{
  "num_hidden_layers": 11,
  "num_key_value_heads": 4,
  "parallel_block": false,
  "weight_decay": 0.031,
  "warmup_steps": 200,
  "max_steps": 6324
}
Each number is 128 + 24 x the weight over its row's rms, rounded and kept within 0 to 255. Layers, rows and columns count from 0. Numbers have three digits each. The size before them is the row's rms in percent of the matrix's.

# down: layer 2 MLP down (transposed), 768x224, rms 0.0585, rows 26-85, columns 0-111
# up: layer 2 MLP up, 768x224, rms 0.117, rows 27-86, columns 0-111
down26 103:111155141153116097120135140132122120154121172155089148130118111151136107123097149149106154114090152158134099135194110163172155092153130093111119127138078114139122161087117137111136136118119122127118148130116140125117147117161133170145119124090134162167160133123121157117134127125180137125093106093125132108097148106127142124136094121047
up27 101:181125142167108136099132125143135110157140140118124120144132175099109108111129136073129097119149124140123109091110123136145152107138147116126145107138127093105152144077129152115158111116158154124090111111123143085119162107165124102120087122111124124144110131134133115126139108129138093124117104120147123105124125134078112135100159137137
down27 095:111114130162129100119121151150116142113154084082134143120113130126090169138130125136118087137144132137177114118121122121149162158121142163116128100134110125143107115117093151168151130171147191101147111118174116128123138152132083108142109118127099135111178127075098111132151107133135095152193123103151149114084136149102149153159110130152
up28 099:158121156110153114118105110152134092131120115111103107121120113109157130112137152135101103145122148115123183113136152093121163089073140136132095132098092099091099121127139122180170080130130131089129141093117125152093139145123140150152180106152172118148153125102149159112105127120139143102174113155171110158133121110104147100172156121121
down28 101:124123121089170114147115127105114125118117123115137121176126146099150140139134142134132111138133096092145124090124171127159119144149146070120135133167148110103158086110165122157149099150118097161121106130137101146133154084122110125117151129108050136099121094174165088142092161100122070137138137151161139123119109079182134143109151157131
up29 101:126139123100104157113125133103169132150127083134105138146137143114121142140085115114118134116122111126149154154128116142142132142102118107100127155123175127155138165137069110125152154131137145140138131127104143189142111138064087074132132156155101145116139144139174141122110143097107165132145105142128132088138106137142104151153092167104
down29 103:181147129144119115129107107108136117144123143129166150110133088109127074158145171107106147116124148137090139113149150111078117176147116138133127129112116105145165179124144162129118118133127125096130118139083155136071141147166082126119102134133166140097138099099111174141126105127122112127129143087133146166160125110139107130150167104132
up30 098:142184122100150130097155175118132166120096126098108122145059185122148118150089160158143084112117143128127147142114172095113143115138094120149131099146150109113148146147095127110199087123140116143110121110114095119092127115105126121154133110104120084155116139114124143154084126104123131113153132125128132134136101154115122138146146128091
down30 096:124110154117127157091140112131145183126128122113127103108096086110107102136098124155133111093149130120089137115130094130148127091098098160164132139098129138117136134149154124084128127136149108163141133115137098070106094122072138076160124136157114112134098094124131129112089104127157146142132132159101138126141077116121126135128145196116
up31 090:125075119144196095145088122121137101129111105099137122164168121132162158130125140097091098092114153133124131138114096099147118120111116139125081099121130121195166158138144148153141162104126156143123122112121073154118128121115114132082125138128140135142100158125098158129165177101137091117182092109151149159138136131121118130152118159155
down31 089:092150164062162112143070168149166121137146172140093190130144104104139137110119109101108117136113174130127150129111128111106127149115077136138155095162136113114119141123124159115133128108146081150108099131157165112195122138138117106137094105137176124117061162119153094133099153126109123131152138146093132171097117090100106119150147103122
up32 098:132134140117146124103167094106129142163083157153082117167139144123135171126100161118146126148118136120108111128137122124106116135069135115106172131119173151158080122142120110119143152111193132179146076146100115101138083096143151171173108124098135147105150141081164156122145137093115119116117115143098127127142123113148110154121174157129
down32 092:189079132084145119107137203135110135061098155154135125140097127140118122152155135110168114075137114156124101125133158141117131096109100144129133133142144110134112129144110194139127145114137136108135150144130130103153128083121096121135150153149137113133116080121100154156123144106108140110139116178131127149109169173113178101140107123112
up33 096:138113072143135170099095130117133126167175144155163124149133144113160154138099164169089159155143142133106106095097105125097142137143089105150103118114180105145178140131140126073156133135122134106148162116115144143118101107121130110127149144090118101116059121155158111158101116119126150114125114125148140067113082140141097176117115124083
down33 093:109128108126144125162147177123152151101072166090134152149111129149143182152172097132091141107140143148122181124113129115108125142058139150115140111149106167132118115140126136112113118084119102126110126085156126131185121174144125145137079117161155187101135089181098118153132086113160138128116120126092101118135123135113113112161143120143
up34 102:130186126125150132100144125148092161139140101156149109115143117131121152126081153139129118122095110089139159103148127095151141097133100118131082100120126195134145130161178144089126107155160137129095122102151139124127091149150112148089134115134157160168138099132119132096136159173088113118129152090152158111092146158129108147128133112158
down34 094:125108165119062151146185075117128094123093154136151105114128121157107146095126121103173137118156110118121125121129108136097115160144119150145110122103153106125143116118124157115133158102139144136160120135110122094120152143134190113114138120119109126111113122117088106152133140147137094128133091110160124138118123194092142146138127128138
up35 095:107130184139154129123077119148108147104114151123127124128139095177153117152132127087161120137143142141150152159107091100135148143099160147140148095109078135139142103141101135136132154121134093121084097114122096143151114119122079142123094099118123158135108120100087169123136118093088158146078128142157134131179177087156094135172147131116
down35 103:142131131123124137182131127129109144142109129142123158143135102160156125136144103142130162149129125064081132099144125106176133167153167135150052152131164073087073073132134138127134161103126113092177141132167118129152132131136131113126150095146106115119117168160101082142081166164092142118097118129131140119108106112124101120123106119119
up36 099:119090138128115136123152143094153119133113130118108126091137156166140130137101150104147125126120139136129119128105106193180118144123161150127101037153099111137133111116081110171151119118148129060130155137105141126070133139153112139108116103126104113148101109132162111121150124102142149112102145123052106102170161128140152123137090146116
down36 101:135106148078138158152142145148127133098107107095112109085080111133086099122091143137121108126129132148134102150166085156133117128086113085137145155140100127153111120113139162166114150143128104135122153138087149131122155102125114161082158135133127114121141095104138180080166105168119171102148124170102142159118113121139146119121096114157
up37 093:171091085103146108105066149134101118157178075128143118112112131108122128119131110107132154113166128166131110106119084134153178126127088118186147124123161127142177127118106135168071140094094138161159125122127087155145075113148104099140140100129104138129121155125170132162135156135173164116132125102150123121149119087105151070122156137092
down37 091:108143111178117086095132104087123098152147132121146109096107106092135095143134133097123167111105147094109146108127092097061106081134109091123149091163111108129147141138073150140136109073107103103112147105122135150139134181169130112175113131091069134164148112160161144098155127109119124141104090088133141101171080121123101178123133127136
up38 099:133140102119135084150171154113132145163146181132112112095147123170103125177131124145134157107171101114118135145099128133116164147103136128118146149121216156127130159135132146140138197111120132090141097068142138135161109152088128148142129113119120158107141100113089121153093090122110165141117124068162141133155092090129097151157084139128
down38 107:107136121116154132130145128165112128167134094113119126116126093145178143148123116124138087133150138145140149105100151146110116159131185129120144099119139125129139117134157163169094075136138091166102088121127126121147146127119111093134100117129168120151165116165100114147099128079131121132105098135136175080109117095114103160105086120085
up39 093:102092081158139123148090151126134144102128147139126143127127155129076156096143120159093130156100170107152106176122158141094159141109145159116117085138138111116149147150123137100111148184100116111156122089114129160127131091126103102130115159155101135121101126114119164149148106101177104148125108141156114106126118171104063142155135153174
down39 100:118106103133094156154155124078133117136132100121148123123097118143129161106140140165129103158095132130120100145160170123108161148146125145163141138147177165148101113103092166139138095183142075131137127100097108136150147105110096092111089166134111102152156084097094182198123152134176143128121132131113139161086114100110140134155098129112
up40 099:152149137147143151179176102156168126176121195162098100135145139106128122138109159098146102173139173099135113162163114189132132121115114122106153062146158098117141114185170099162151110075112153115131134085124148153134128120135092130086136130129092164142102122139096108117119135121102114120160128149125112142100093133077100141096105163123
down40 097:148146113094097149105117145177126100186136137129135082126161131098130100120111105156156148103116123126106096088173098126142126159151118122138163116112146158110159133162096111098128079141097109129133098146161137129106112112149135147095129110182119135113122116115145135122083119138114092110111195141139131119147129161110130158144119102110
up41 106:134129129097139133145183171130137168148118120126104164111136168112126157103167134144118096161133155139120141109087144122122105151146094122122157129170133099128121137111115141128141117096192172166168145136106102138139096117139107134149129107140156119186109124139105078113121085117097134176120154107117115144145160137144137099102153138148
down41 104:140172089119132132167149159148114188119093131176123141125124126133130148116107138111125150121136158146145103092125145125120132090160161155123179110103155128143157096121133120148140164084137125100113151130119160144143123091154155154114149100133150163150107158117072148114145192186149107122133086110147147141123139128091148084130138124138
up42 101:112119137152101127130131137121146127143161119164151138082168124140124110115152135144138128133156127092102110158130109153088107115095179160122101117077136113094136181107123179110131103133133079140096099116121138197170142149118125127136144100143118109146137132114124114109133144116169170141129124154140088081142124112110109108124147144162
down42 099:118143133135115138088137153134115125104122146130140155107094163166175141104180150135150167125122104149154115136147103152097115086121101117152116091112097139121110105117136134130123113123110127168126135102166160150120124158088110064078116155137115077101146121120105077128154089129160109163121148133121137103153153166080124133114112128144
up43 102:114149127133177124131080120109123124152096163153128062144104087141169115160142138156147156127138122157072117110118122087099146147122108121147171106139157121083158146113103111096164123185146122104135121091085113132141113129151125131129160112130121143108123157094117106127111100128124127151085137106154119169139153095101147134138154120136
down43 102:154099143153100128145115116126153131098141148131138108157122133150132121093087124147063119154147117126123087153107089128162097157106123119140117164131149169115123107116152082140158105111111159163162171156172141129168086088135136128140153126085165107115101091161118069135145113124128109119141144159110127156149120140106136148121115108093
up44 102:127102131139140150133122129148144088136144136142140101104118111158119126097154100148135074110096138114115154121100119132122131119143133116154108138118150081148119092155150147119170158160123119130114163122145110147164154091143134070089159127137124170114163113126116136117136123115097174141112114159128092135104139193113163132129145100122
down44 109:192115138144171167108141137086159165150168107100112116109165108125133091172135137120156172114168114081116104102096147118125125138099128133150156089120146130127119158132090119157167121093121112142115123084138164107094111113181128095128139102139147120118128151137095099150118166130116059143122096109130132117127120107117126089120116141106
up45 105:196092140079139113131162096112136124179126130080134102135145155137152118149113113105146132128139137124148132142172165172122145130130139145127111106123117130147109137144097074151126139149123105180127167050133148116133146146138136125135111143126147163119088139121115118121154117139117108186140125129101148113184105115092169136139118146162
down45 108:193114164123149131166105128128137126123132122127143117095139159087134080095149111138117155100131125098149098130081148132118140136106089145142126139078132140106120139129124139156143143170137094154166151133084124125150104139126112136086095170122132096137098116121120168136141160113132112142133117132161149090163098110103120151102167146167
up46 101:109132160170138142162155122145144155114126112175174101119130101134114151114129159119159127157124135151113124129144132163116135118098117122157062124120101136141101191153132112097097150152096133143121162107117123124151120131105107102142089152109074145103137154148153074151107091110085149161130082121120168092158159092142110110150122170125
down46 101:170107092134111140125110127150087163124132144104104138132129134081152156129104179141149132088073131137120127156145099135142091102175143146112177105162116151125166127107093131153117095144134127152150112133124122092172140144154108153135110134126098152081143153091113089162147122146100155109131159130154116176128131158117116145123154161126
up47 109:141168176133085111141133117098135158096159158105159124112136133160145128108112121178124117135091145109103137162129152126136100140117152162131115096108149141101101108125114124126140136139120102145125088097085125126158073155160095155151125097102161158155082136103113105109126175145141116104129138147126113141178177142142174134102141122125
down47 098:127120103128082095135100100135147159123129137118120123132123112098138152105127080173141141109115110098152124149156120101148114074129105122109126132115143170125163143122114122092103099140129125143145111098136142156121108136154136150134102148137135135109132128096100094123156171154162170087130074112037160141122155131153118138111113091114
up48 106:158147173130126138135144183133133171120141127116102132134130112111090119152107136130123118150112110133149174135145137086103105149138120111121134147131090136076102113110130104147071136148117166160087076126139138071104128133151122164129106114163116100161110105131122140163127103167109130136107124105142098136132096128127123128105160154110
down48 105:184130125133162116106131131155093138132113162143098107154145120133113145083102141132106142142122116102102141076188160128161114145097104106120146095140115091131086085112129144172132128103103124141138075118125152137094118143153133159108133110153123117116161127140126125081161119137153128130131128079151139126134117068158144152117112120122
up49 095:137096137117130114132152144088121146125107154096096116127121070171117160139140152116086155117093170136130147123093144148109102128115144168094148117139132098142136097108112150135127125084134138119114128111135130089113105139141109169095110133092109075123122107112139122128123136153109144119164099174131125133162155108105161141164139173049
down49 108:139082169162108151136149108071152137118155129115129120104088121155152127140163116127122141135136112081118100168123142130176177154132165155106153121110138152152139114159077107096153118096164186095139115103138092154081167154121127160114129174151105114130138122129123101122089120124134134089133123129135136159175162151128144150177122116107
up50 090:150124121101113136095143144124099138137078169057159161154134136110097105085070160117123136157141125111099127137110139090130136149162070102119113155112140102133119128119108096153180116134150131133174173158112101132100076143096151082129093136097118093134075152159092100121123102113108137143166126134125087125134138129124119119094102174122
down50 092:139173161103150076129142137105140140137118117115114092094131080125160150105122130133208124153167071132125120112049111130149134125123138126136159131129138125133092161151114108128123147119113109103141101151126156154129119137135087156118143150139127145102123152136102143117140102126123126121124153119124112141115099115117077085165118157127
up51 093:083148124168148113140102133126097117084168168165101150079178115102107116126107120078110150146092124151133169136120117143108149097149115100136156135143115098165130094115206099142090097129132109129123165188139127095114096131119103153103186129125151106108128105144182135111092129112149163072150106125147109130142121149134140155137147174124
down51 107:091142115129106143139117126150136106150132141163148146133114097129109151091143106170100103113122136123148128162123137142145164144121102162132088153145168156108125115171119153157133100129141139142124124126155113144109145158163129129113130085120123135154109096141087135156098118175128128076138109142120132115137123114137121116130127122131
up52 105:132124118143149122111160159116130120125122129121089137106122093097127106156156150115153167138147128115130141143105116139142184162117119172126065144161149145111126107098152159086111144136104147199135098063091154136118125161161132125123133143130111147105097148113135154137109121093116165112159113147118146127149102107124113136150093116099
down52 106:096131117129162107146152119088162160118118076154107128091136132136116124113113109125145108160119183111120099138116125124148082142117131138122073118148121145107127126200140120131185147158163161154166134152141117111129148095108113138117122104174165144137139139139113154108132154139113139110096109131101189123149127122133126125134142099089
up53 096:182151085121128128098109149127139128156109130095070136173084126128117109163151118137115162121123142185129099098129124130063155163111094110109101111116128136138158148119137131109114157126123160143118129152146118138089116096104122104157135164115093099170129130092154113132080132167143158121142164123111146153108106150133156176168136133113
down53 097:109118167146136131137149123077144117123134119138108154117135108129140151105135124114160136119175110134134103095132187115113166140151129152109098196106152151072117097118133129139114157145137100123157104102106150095115121103102109077117147148122141132128139143116123127112103084130118154178123101158188148152122122175150124122111113109150
up54 105:113095091133140159109142122137152120100112106130142173120150131136111105126148110108121134165138128180089107175156145110086097076153093138140124120115159109129168177086115160125143144147159121183121118155115104135140116118138132134132112148121158134122125131133117108140157106090123113123151142120129164126116066145115112118114134119109
down54 112:129155151117165132072120135071162140143116116097140107129125132117122153146130150145132073147114122106136131091161093136142184149058160085126118156131124111143110147137130142117132146137129100097120083152094163157102141112141126133115141132098138115148089142122171167136133148110134177137176130099195086116076149117117124116162078133143
up55 102:133114166095140137140148147159066081195120148115123147115149171190091163171143132109125133138150148108169089132091076114129111127077143117127130137137129126116102124116109113156118122113112113119121103072143106082094113145140143132127168146106125132138102115099094173157136131153175149151112096138141135114161158121087138134116098161139
down55 095:137149122175146099136106107150106125143141124186116100109121151113172150117129118113146166126124058112126171123122142069152127112107113144127175113116129108147114121119125135120152115101101150139085184137119124129123126131113130115159115084146122170133144113121176117094127120152146116132132132126102160105108128129156136117125129133168
up56 104:144139108092096188138136134123164143139135136134134127160139105125149090146121114105093108113187139164127136110101162117093117118145115153158130158108113147089127104114143140104133159171134151144067079128101140088108143142101151127133143095130155089155150126120089099110106172132162116163132124133149131127133123132119115125097139116156
down56 104:108143086162083160143123163100153150069119083115111110124125112161099087149139145145158127123081149107133133133143178122108118089127145126082134101156142116119121120101084157129068153082096130143137177131102140117135116126129115119108112136141112159145095145116174128148166150114141108166176092116114111119138115129095132119099099122150
up57 102:157137103097095108116165124135155127149102151140070139123116120099168112124108097139127116119061148142153168112149147103124123136121117121139138120199148142125148098134148130110112131130159111141159160142149123135135128140118122114143125092131101093112139145131137079140132081140118136114121113146150131074124147158106114127171198130148
down57 104:108117104127142156160119129095062192120120069088149104135092167126083096127104124113079135156149117176124115150155105190117130107103137120180179125129190132136136126176127140111107130118110124122112128169105124151137146088080127164087153159135143168129106162129116127140122100099133116149109103123124115160113140138137108112086110099160
up58 103:133126178120168144144114080111154094176083145135132120155083115113087123092103130125097144125135117154111086132160184119158131145115133136118123130114148123166137148124157129132109166100118130119119120156142142138108141119090093126137135141129133150094140073142099133131079140107125129136153132116115115122135135113137139149087138129189
down58 098:112151159121109145135132135099129118149100139163124099137112103117178174129139114108093150149111093169129109160192128091123127168111167117111104114096129167163116128139140116096137110148102151096115135113112148131119150092092153135135149102141155157140126155091075094107114135177138151133148117083126110103116152145152100163134149147165
up59 101:110099130099140154095158122150130127128096121159100136123123103155122128118157117096103125107156172117051142094079147134155097117115101145153119149118127125155165114122133128121125114114186145158111141095120147144151092123127119120157109096178176102130138097103126136116141146100111104117088131155162099119121092135133142155126116137121
down59 101:115131140132141133155071123103111128107121157144143121119154164154114118117136159122114091153090123125121117137104157143085154146075150090144119133155125142130122092153135118136089078108168127157125149112121127165140167151119155120133116164123105100131123112089098077165123136126134130101129083146096140147154104123080095177181129108138
up60 100:140172095134116127155125146125091128112113101146086110165140122152160130143143105141102128130150109123133124094163121126196165145122180100099145150129127115141188126104174120116116136142105152137133137176117122074136102088164129097121147165125123106132113107113164130137117126134117156133131141161171076110150128120122163175140111107123
down60 094:173188121141114140119114114116124108102139100126121116153086137153123116145125127133159114091135067122134099142117111075118132166112104132087164122125131175140149182159174129095110098116105171116142100146143153095069122131154104149096122165135123101162172150097175125101116113133117154150136140126127121116112134090133114147141108104119
up61 105:144116123087139145120110158120153146122154164153122115147118112117152120109120113133071199146097140161140139122112102077129110138136124123121124140131099089101131134118193142144137126115147135108133127110159136144136099130133097146157165099120120105126173127086118148130136143156156134137154064124113122123144151154169129163163125126094
down61 111:115151116115090149116174138122134132124173145110138170153143134144172143153147120113141120144150090132084127131129118170166144131117108139105119109161130145049126125164134121144158122138151122127161117104142125086121099103134133129103091177140132138115156120150055125125135119143133110147127168112124134078089162185072124129124147125114
up62 113:075148126131098150149094119152173124144120149132166130116073149122116113127123152111114146124158176136169132128121090133081128131170123122132142110133125127112103120109132130127097107147191103087143117120143129156115088116111150101142129100177128132138120096120155165127146137143148184142137111107131111141152134145166105142111128127136
down62 113:107140100131155157086128108121176099123131122103142141156111112141122117142160130146095154140131110114135100149106149112099136166123102132103107118148145162122139085155111110154120173117147094076146110142138167136187132131118142114096148104156116187146092155101110149140105140178184119126137162138098110139114104114104095148119102137147
up63 087:124104138133125167088116102162133150094144108151150084107088150147110144109164120116131118125139099155110108108141117109136178088150097125143136095115141100116134141174173123089127118144122122160166116170118108170141137182101145099142127111133164069095147114120146083138133121149156107116113151113131134117097102109160134106116104131152
down63 095:150120070171129125142109072132098174161130126116163159163179094125160130098128101136146129101097097087120129110146141109157152087163074161103159169142139155130124089145128126150138094136131086147112147078178146132149098119151106108141120143143117139101118159121127085117107155128116090122078089110076166147160133157143110145107096115091
up64 101:162102158111169129077094130147116121146152135108171094133144133153152181141104163165123120138142138136148135056125111107131166125114129142117116166155125166122137129145169114107110105139141154129108106117124135093099157114139133156142164148163124140142110152125126134120125140114162137136133113142154125089147152134170139131170103084071
down64 101:167123168136149159098156109130132144132081144128106133110126095092131108119123139093138173164123109090077084127135119135112150135140106083093173133131123161130136177086148123145148119095144156102121117132124140115126159086127130143128151130102093104108141120122076127107146137155141115141104114137115107088126121122141132150090080180157
up65 099:113124081143155161097127166111149145139163111146104138094099133167142116144159093061125105115134110144095066122128121131121137130179123115165146087109171175146087118170140091143134138148155103124167144151112129114149109122166158108115144109111123142126141137156138108103115115105138115138113193107134119160106135153183130121199151101116
down65 098:111155144150126102137131146151136065131112128157110122147120156106098093156121087121123164151173137170132120104173108136100158116068109094135115122153075097151137139105133134154109111117111145114121126128110139145110161128117154143067125120094126112125112175146143156124146138130154167129141117151147105133128117129123122128087113124117
up66 095:107143101112207102087131140139104131128087082114101139111144108095112129130098144129186131121122134116121124104110138158102139182142105152120104114112138116159078150149107149132126175132106139155138145158167156152122121121111149118171098111132132106143160115161130083145148117116121085095134162139150150109127108122124130118149141147149
down66 103:174088159132093131129092135161153152105146121159137172095125159158165166142156144136133131108125078080120100120100148168170120115151116076092130104114147115125179135107169097084127108120096107165110153101130112136118153129100145175131111155127117129111088108125141093128147117122114153139086136129095124140117145109148149134102134104112
up67 101:147136120122138181091099141127149088121089131117122130152132121144118125074081129112097116125167139104133111134139120111182112149137096120120168163130102123091103121107098126117128103201109150119110118112127103118129114097150146112149116105143169152126131102040122087127124143172138157113159115109117122135137105131122143122178127100099
down67 097:136126143120146132173125114146100114100114140118101097121157164129090134133137148098131130160127152136130112116138123105084118143118143065119083107136130154122112130155128100107127123085115218099133157169148145106120147159104117134174149145081103137120126130128148140111112134142171124133113102154115123115109102162147133145083091158159
up68 095:129158154103106105136171101173118136125128184153126155087121110129103114118136131146140120127103095138144132124125167125160161128136137147159138134107128082152105140122135109122128137078126105162086094184157167177162096149133139138092131111152169165152142109116140081137113113121139102102130131076120096151116113096109095140133115148095
down68 091:132144114140107110150206095185144117130150124128148099159122159106179127107123111109128111113135171142162119197107100138093073119112145145170157178096148112107148124128110129124093126102083136114160111121121107142121138128157138106170110133147133165160127135107171136072142147137117123117137111134083087114090160142111165139122111119109
up69 087:112161145104163124134109168129108111109127178087155097089110106148103105077108134160118149129087129134157142117117150129136144157118122109128164112139135121134132162115158148099068111142140154112087113109114137163118127111160161132129115139113092151135106133060073144132166129156124109097197085142135131159154096149112101167122134157159
down69 088:117131105149098077102121136106130127089142139142095127169126151099138098151156113150122090099095157110134125134127106147098123156123146173141081130124144122105149111129095133178086144078095154148110117146120162137135116102120111133091114130116142151150163128185197155098137130121122168124164105115093079172109132114129161146149138082097
up70 100:154129111140147126128123124135141127141124096134132130170112069173141141144141128088129129116137150160111126116110126128137056177118129148156130135114138114115133159083154128090127165128121111148107103111143131086104136136085168154128155153125141113127155114068168139123100165151176114125105157108129176146169111118118095136097198121147
down70 102:105128133163107130157128163132161089098125122108137148152135131129141131202155128126132143099117140098100133113149181106108164095128130158146133102125108130131112119125111153115138171123171174119122100088104160150116148104118088097104167104134065083130107065119169089106187142083135153139137105127151131153128175157134152133148129105115
up71 104:120107185104120124131118134169106124140130132161114128094100125117157122136149164121085102095129126092110133108135151131107093127139129155158138133095110132108155120120155152115149069099136125122131122146150098113154127146130112081103094131147156123153113119121148125126107122130153107138084168092186124162120167135122121106195161109100
down71 103:167122104117122130156154118093119068076136147147146126128147145122084119091117126126151111159112177112111105145129134135161093096084149103107135133112105147128120098158112149124110165112138129136080108147057140155116184121119098137120111130141138127128131169117135125118176159129135128115161064165126136138133125140105114139137166132141
up72 097:111141150142177102138071110129116146119084103112121117087139124169081149152134139142123148115085162148103128144158109115137134131146139118122119154128158139115143125133148143072133103132093154169112152111116149136126115092144114126140072100099155082111098153110124159168130079127139127119137154170114129129139148110125156158123089134179
down72 103:163079128129127163124096144135119089088148112167128138133138118139147081114152118136116138167114148179155137186092106139131108095159137159110159147118100173091143096116173163120111139123125125130119124143111146131132131097118116118123140129165124136150155152119081054121152106126114119121148138119145094109121105111112114100103150122127
up73 106:118122149117151113141130162094147118133152108112119132105148162123149146123112128161130113166123113167111145052106148127130154144108121140156110133107159114114161131166109110095136132122164156112140114076145112121163146083134145152148123130091138048109090119118150116151118105133117119191148152123168167103080110095144113111096143134106
down73 112:104124123118137159144182153117152156134131083108151185098175157139134118117170135137124119110169130141113126136136124127113101111137137144179095132121136085116123120157109119062097160106099122110158111114132123130147102170117130131133114124125129142137102131067092108116092124157153141123130127159151088133152181156098159087137116067118
up74 115:129145187113138149134131131137131138129107115139140117100137111120134113139113092112141144099156130150064108101071197146116098114089095112143092189132132169114137120127127170179149054166152100099175092134133116164155130101159070084118127109148137128126142114130149124129143123134158125159130131115144118136123141150063164140126100120123
down74 102:168159132144128091111115127122081086147148124131136127142122121145110154130106133119149148134103150162113155123105184129117094119087127124094078209158121135117144104143135174183156051130121131115138110097169103168138120127150079121115114109136182144154147133120135163122143127165138102122092070105132172113138149116117139126155100134112
up75 103:126131113144131136163113113126116103136139162149104148133136105156107159142127107122064129181157105090094138112156129160136123112101161150178095101109146133158112132110155109113130153119136126146176083126129085117166149117143137155113109135122153145145167139106161109129080113127118141139167130111091130115104153112125133175165126155114
down75 098:126145133150116121146087143164098133115118149104080138143132123170144114131056135146124129150112075150155108124175115149140166125091152172103154152156118125119130110121138141128134125151127124151139086148174177126075141125138108151127089100098132091174157140126142110112128143113146119118117168125139093133130124127176124131114119093108
up76 106:081146102115150104129108116138121113130104161133146161116120145144123116143106086134093125125175158122115127141136138141110126129082159134169137133153171154107121151145128125106133135115114157093173069155123132119126140117163089112157143109120114097155123084083086117142126122142148144140124154163134156168114098174104127150144096094132
down76 107:094124109094118106145103107124075093139139129117138119171152066150132132168137125169153150148183153108118154131090096132167125133114141140133123124123156126154070132160137132133153111143137143133161128090134102189110143124119135112132113140147164112147110107092065136116118146095107146078126146123116152128133097122150116127122116121105
up77 103:114127129181125151128081093124139179117112083145152134125093100171163163081098114138152146165137132106131111142173093162112117119121161104147135104134116123138132153120135125139149133192142134150128108142130128142109107084113142118130159122082173134141141133121093137112134160112119111076130169144136111133117138097119098114100131097100
down77 098:119110150082119090107148094119124123123125123108115099075146124131126144143185138106125140092132132125091173091095128096152147136123133092150121102153138092120127150164112074145138134095108136117119138135095125166118160144118121078155139113125117056085149121140146124096119117100130148144113154128115172141179146145097152153185103136218
up78 105:129189137146120109110133168120115183087104155105130140168126133118088135099143127121135091084136127132123134119145163144144142173164134117124136114116139165122156079136126120083101116145129133099129113104171116152116111117126122084111127153150112098045101139110166111113134154103117142145106132112104100118145144137130114105120144146138
down78 099:158177163104159123104159096142192089118162138129123143114116108117140169151141144151118124136115128144158141125144119100133172128128150144115088112161141145086151099105157122152127125114123090072127151111176124202124154125141102101115116127149127119102109113111122094144129154138106134122163122133085164106141108152103135143134130122165
up79 112:153121160154144099132136085119134081101118127137137163105135092138145120082115118095085075170078079109138119101105120150165133134136166154140128131139119106157086082124162149123118143136141134138097124143165159078061132107131101138164148081088149110147171106116151121135140146117113149123152164149138104112118123121095108128128111134168
down79 105:099103167149172109118091112136131103128118151094118138074155111143168123138139148160115114133087105130149111131121126125130153133143103136137107160162149132123093088121156119136130120104131127109093143129150171159131189145120089136167108083114106130133124107150144145151148134114107143117091120095055136091122110126128112110122101164179
up80 101:103139133123152133157148112139106151144111103111104175166121156113139145115129153141116083096131111119161132173119150152141160153102155112134172119161163155144129104130135116122115146168128134106139171105121096119082101094107165130101150116142127129131121114107096157142115152110130079129136113141137128130149087126142141110124183113127
down80 101:145114163114111132129145154107125166081122158141122106106101131139146123148191120084150178139114153131124109129141209113128109107072126073109101099136163120174132123106125119147117116114143117113131131144150138104150106105160130102103120135166103113149143165130136098105155157133132131135135100129126158115093111124118108138113112147163
up81 101:143101121103150132136169139119123168110147152160108113108153112121113143126118117190173157125123070114080132139124126162115157172122143110104142151140131159114100139093107111146142103165133170162152138143132188077168107161106114102109106126136153154100092121090101125146103148173100114176109122141120078130132135155174161117091113089175
down81 103:153166091146155107127122123140144197101139145105149143094109157126085104125154122131147076150141110107127090086148128157067152137117106138104183110145175112125106138161120147111144092102109103079091088113154133130179153143143087092142101101131076089148136100118098118114147095114142104135151124171147117105145158131097115127177132128114
up82 101:152142100127151119135145125137162137133151142108129119126104084136117118155103163130133079197141154148163112127150181136125138111141102131130110116071134145125122087113170163146154142093131099149111151131136138106128112100163104141158109147130149151125158139132084145071124120146070117130127133136121132165128108155176134072146107115106
down82 108:126126099131148128124114130136128146145159127155117127123113067107133143120112153109101143099100118142156143158166128102087099127104101130164145109115107102154140119130184150116096081097163106126093148119166101143134111090135121168132168131132155144151121135129121134161126122117128113132137136114171109128117064122146140158155108091155
up83 100:136073125122127161111097101162134064095081099115146153156133133139125169132093158139132114138126184142124115107145126096164153157108115160140129153142160102124127145123080149127137189117115094162125079155108121134108123105153110160145113135099144115146112120103117099075113130138132127169120110146191117106117106105113067094126120146114
down83 099:091116129118153095115138129121112107115131124115132063152144180154162118151157148144113100121128159157116140149184103150143141111159061134116145147100100163124150139142099154096141102107110097115123140125136140129170074159142109120075119125071126099124087110138142101151138086156122133113122106100130106152119117136119112125154154138125
up84 101:184154124097139111093090103161162092132142107136106138131102176186092165123117120106129142122120138106108114164115143164110135108118141143104119132184153140108099107115182132097130121091151115125082142148165159132107108124115097111138129119104124139118155136145093170104147119130171182117115104154119165118097148182100147094149125152102
down84 106:185139179112149124134183101141074140160129109075109143137139100154091142181129138141072122114138138079155176150132151114172139143098143095167129127117125131093093119171153125108122119152096156101124160132153078139118162175116136159149122158113110125120106158157098118139149127106093099135104156122141155141159153152120153105131129152139
up85 089:130110106120129113140136138106142097114140124123117132108107144164172130125128156155123100174119128164086107109145106141121120148169113126124142090126162130131123130169169100137104179116101132104134111100129125168201130125130112130130147143145139117145086150091098157108106153151124110142146139112171131150107130161142153142144095124133
down85 104:128135136138107146118173135136133127124166139144139079097122128126158145128115095095153082132179115124099130079125121149114112094140074105154161152117067128155153152148188127157113151141179114168149106120128144136142105133157153148100151115124101116141126139129127185118120132116144093145138125143149121147148102070110160121123120142110
up86 095:136176098124140134154112127154147093150125156156134122124082127176174133113097124143088137137107127129151156126124120125162130143118145112136159131137113187136072171130110128132133107134135140128118129139136139117127124130138176075124132145166136125105118147059155161101130149148167091135159129115106103145145115180086107089122110120124